{
  "activation": "swiglu",
  "qk_norm": true,
  "tie_embeddings": false,
  "beta1": 0.95,
  "batch_tokens": 16384
}
Each number is 128 + 24 x the weight over the matrix's rms, rounded and kept within 0 to 255. Layers, rows and columns count from 0. Numbers have three digits each.

# down: layer 10 MLP down (transposed), 320x128, rms 0.164, rows 49-55, columns 0-127
# gate: layer 10 MLP gate, 320x128, rms 0.262, rows 50-56, columns 0-127
# up: layer 10 MLP up, 320x128, rms 0.273, rows 50-56, columns 0-127
down49:089160134126123111170168110122154157139151105132133102142160097101124110120115102139140154201113139142149144114111144122140109137120161117106127110110084142147189142112140125113117127117160130160120101135103184145179119110106128134131119141106089124147123125085132119100104107127120115158104124130104113078137104111116061100116103130143138148099145113118128095138161118136144157118136
gate50:156180142150111078126113137142071160134114151105135127117141151166124129140135161130162160087147104129175165082106158152143117126117107141125157101105096130117114179126147088114093078165117161170098086130155137135112131134168123164136166138149102134113117107094125122075141114140144132139132132109110150117134085111140136191128147149107138103172168099112144104107142125078144112136167
up50:132155122143162103116098134070169093166156169143095136122120130152078198099123128137085142117201110150120157140097170136131130154166117140083124148132107141123119108136128123132106099122102189097155153146119103120149133115115126149139117103142168116143111110144085157117147096128150075160138147115155095115105114161114147133127131100151158108136134136175134142145125138173141105111113
down50:123118109115163116121154107132088120123122151116146147152142137105086137126157171106186125096114099112082152148109125078079170100131155161146156148175121135134144101081110115157134200045083150142111108107077097145122136158118169139204086150112149139072100151135140088090107162132158169118157157120150104132153131155156135122107120129097135111155121144114125107146131128108126162164101
gate51:122135148130134105148154147119147137113154139139150146099112157170133125111124177177126143141146089146131070121149136121092107114100186126150134112121153093153133126139121153152138123147094118115116172110076161077135151114133143107103146105103115118146095136127120079126113149154148114186085097130135152112148123123106123139094124137152100108164159130107121125161156143149117128154106
up51:144171137126124159132111113160122112116133074145115123155136120127146081135100145112111109122120087151142125121109121147118142130145118125122138117121133106133125107080100139101169131135137159110152111130126121112082162116140116122105124144130058112125129126131151134099103137167129100156149163080132099147141152156140128112176106127136104150196110110120130101115130148138139129184148
down51:118158107124121119117125115131119118106109116123132120163141117084107118139081128152160126164182116134159146134127133134122133100132120119091171125134121151139128131097150127083131137125125159138090125180138159115114123074101089118107137111130138126124132109106096101120125175091121098106145113135156141123062123144136115108102118122134170149137097141129158098120184095132147155126180
gate52:022161117123109119154115117156065140165154117145152102134114180136122122143092159132116129134141100142124060161116155166146103100190146150130128112130079151143141142136242164125103152121116138142100135123110109140118107140113131112168134114074191154117175172152086160114113119119155120183161129126149131152153127189143143118075098144149161110127114131134130137152154147157144156121136
up52:135091159095133161071138096086098116173105102185102121124102172089137151180141143107146142106096096091096136133123134111142149144140130150145107165131148129118091142118073126091063115135130111095121147149157159144106149142148147128153112120147122088145155090142109071096120107120061135115152137114138111100099100097138109148151160152140111138153166126156121123127098117122114117102101
down52:167129141159119153118166095123144121125133136102141119091119135171111116136137133164125097120135170121098133105163117170161157173082097156110108108126136127130171141124133147138187138090089098096188098167112121121112100140102103117136137125153105123096117132091141146151101130132168135159111097087148109161120115077129132153169121157142139098108106065153110124183117114142142112126108
gate53:098123120127118154176095124107086106147123158197123106111087125169140140117126120149145129089144128128137123115104149148091133142095122070133116113142132114133119135125117153120134171099117107116125184114136124121149144122121107129078155112159137142098137096133153117124137113136122121136108101153096134094141109134116142143157165141122109156110148127151140121125119111116091166115146
up53:169133120115120148124124145109152149120081119103149140187102139139104131138126132122101129165118108144122118122187092129137082125168150151148110107155108163143159097103091103170111141137136143138208112161150139137104144140128101113120110113108137122149137151146110091104126119105114137126121108096158097145103156125150134097116113130138113099157148127121129110140140139140107128115113
down53:109165130126100140074088135148085150130141111116127137126129153144164075183092172148150123134121105143175131133151114137152150132090130215112138132109159089084160122134154162134085103135132137129133064115111128138166156153087122151089138094089134110119141140157133137066151103147127109140126144094105124131175150101112130117089106161106100156088135126102127124119166159102129090152123
gate54:136142117121173116092100164139093137137081165150145138101126121117113148119139112107107110144135151088105119131119116163139096124116129173119097124140139114120086109112130096156127136149139138151074115147155167154122111116152113155126146124168136097109143141144107150088137139093145137170103104108107102102108094101180085141115150156080157123126138077153106155149164130109109166164168
up54:119119156128126110080125131107131124132128152126135115141136155101126149109124112102140157114168149087086141149097110158114091132113094165116160121104126145107127094128084126162126111128132144134127139138126138137133134172133068097159135189176161141132091134121101140129165118134124130124141054110153167075145135118179135112157138106101151120131109144145121156154139148137158146124127
down54:152174164138129138113140117111128127122172141125139151114093132079142124149124111099154105128133088159096151194137134135144126164115135105124152112109111101145135179092134127169130115116097126154138104146129114080107137156106125128159139090155151098162143107156135139113146137163146138117122109166135130104114143137110142124108127098156129106175115138099134109087131133154143102098176
gate55:099144135103122150156152174116126137123155113159134120111130161112137108149144129098141166114145104210104114099084120111113106139117123101144147134129126151130150127126129136105131067126092161094095125158142132106132088118144108150142081087148122117138150173103118100156111139182146119163109140167126110122098130100121139147129107089127150076064144132108141106115112133132106160139140
up55:134084096117184108079159168107164124154108128131128129174175138172156095152125135141131118164141164148121075151160113150123135152096130123129128095103108155106149130155130143137104154139111100146138168100092071116078141081110135144075140160143157153096171163142119141147139151121153131113091081123118115120140134125122146146148133113103148137164109128188071109138147152124149096140136
down55:111103087174124132162117132115090119143140125110147104104141158085124155077086145118106164126094120099119139136077145139127094112108178148103168137090119148135103089124119190130132131175069128149142126158148144181125099166139123124136101144120114114138112140151150104086154135094130118130118082116101125165173105143124125144136153111118116094130126144121115126105135078118072133152109
gate56:137175117145145118115135114112136141151091161140131151154090117130124112151096119118137096121117120147136117132117115130109132120120147128104121088167120090127113151130142122180126124126104146153138092100160150135134085177078113140160116143119116135136140122128108141137121133107140103106121137141140181136095105136144124115086144144201161123190117147182150105113097152096159122123108
up56:142123106081183129131125095112157128126114094159121116099102177111105122129140087095115167092112132097091126097173136148150109135145139131162113133141130145137103128129130111124118166121134091098099162141133121153147119140112113114154138136118104147135120109117116099131101142133104150130120134117136185088129127131118151156134093163117089153141071152119104106169147177119104101104113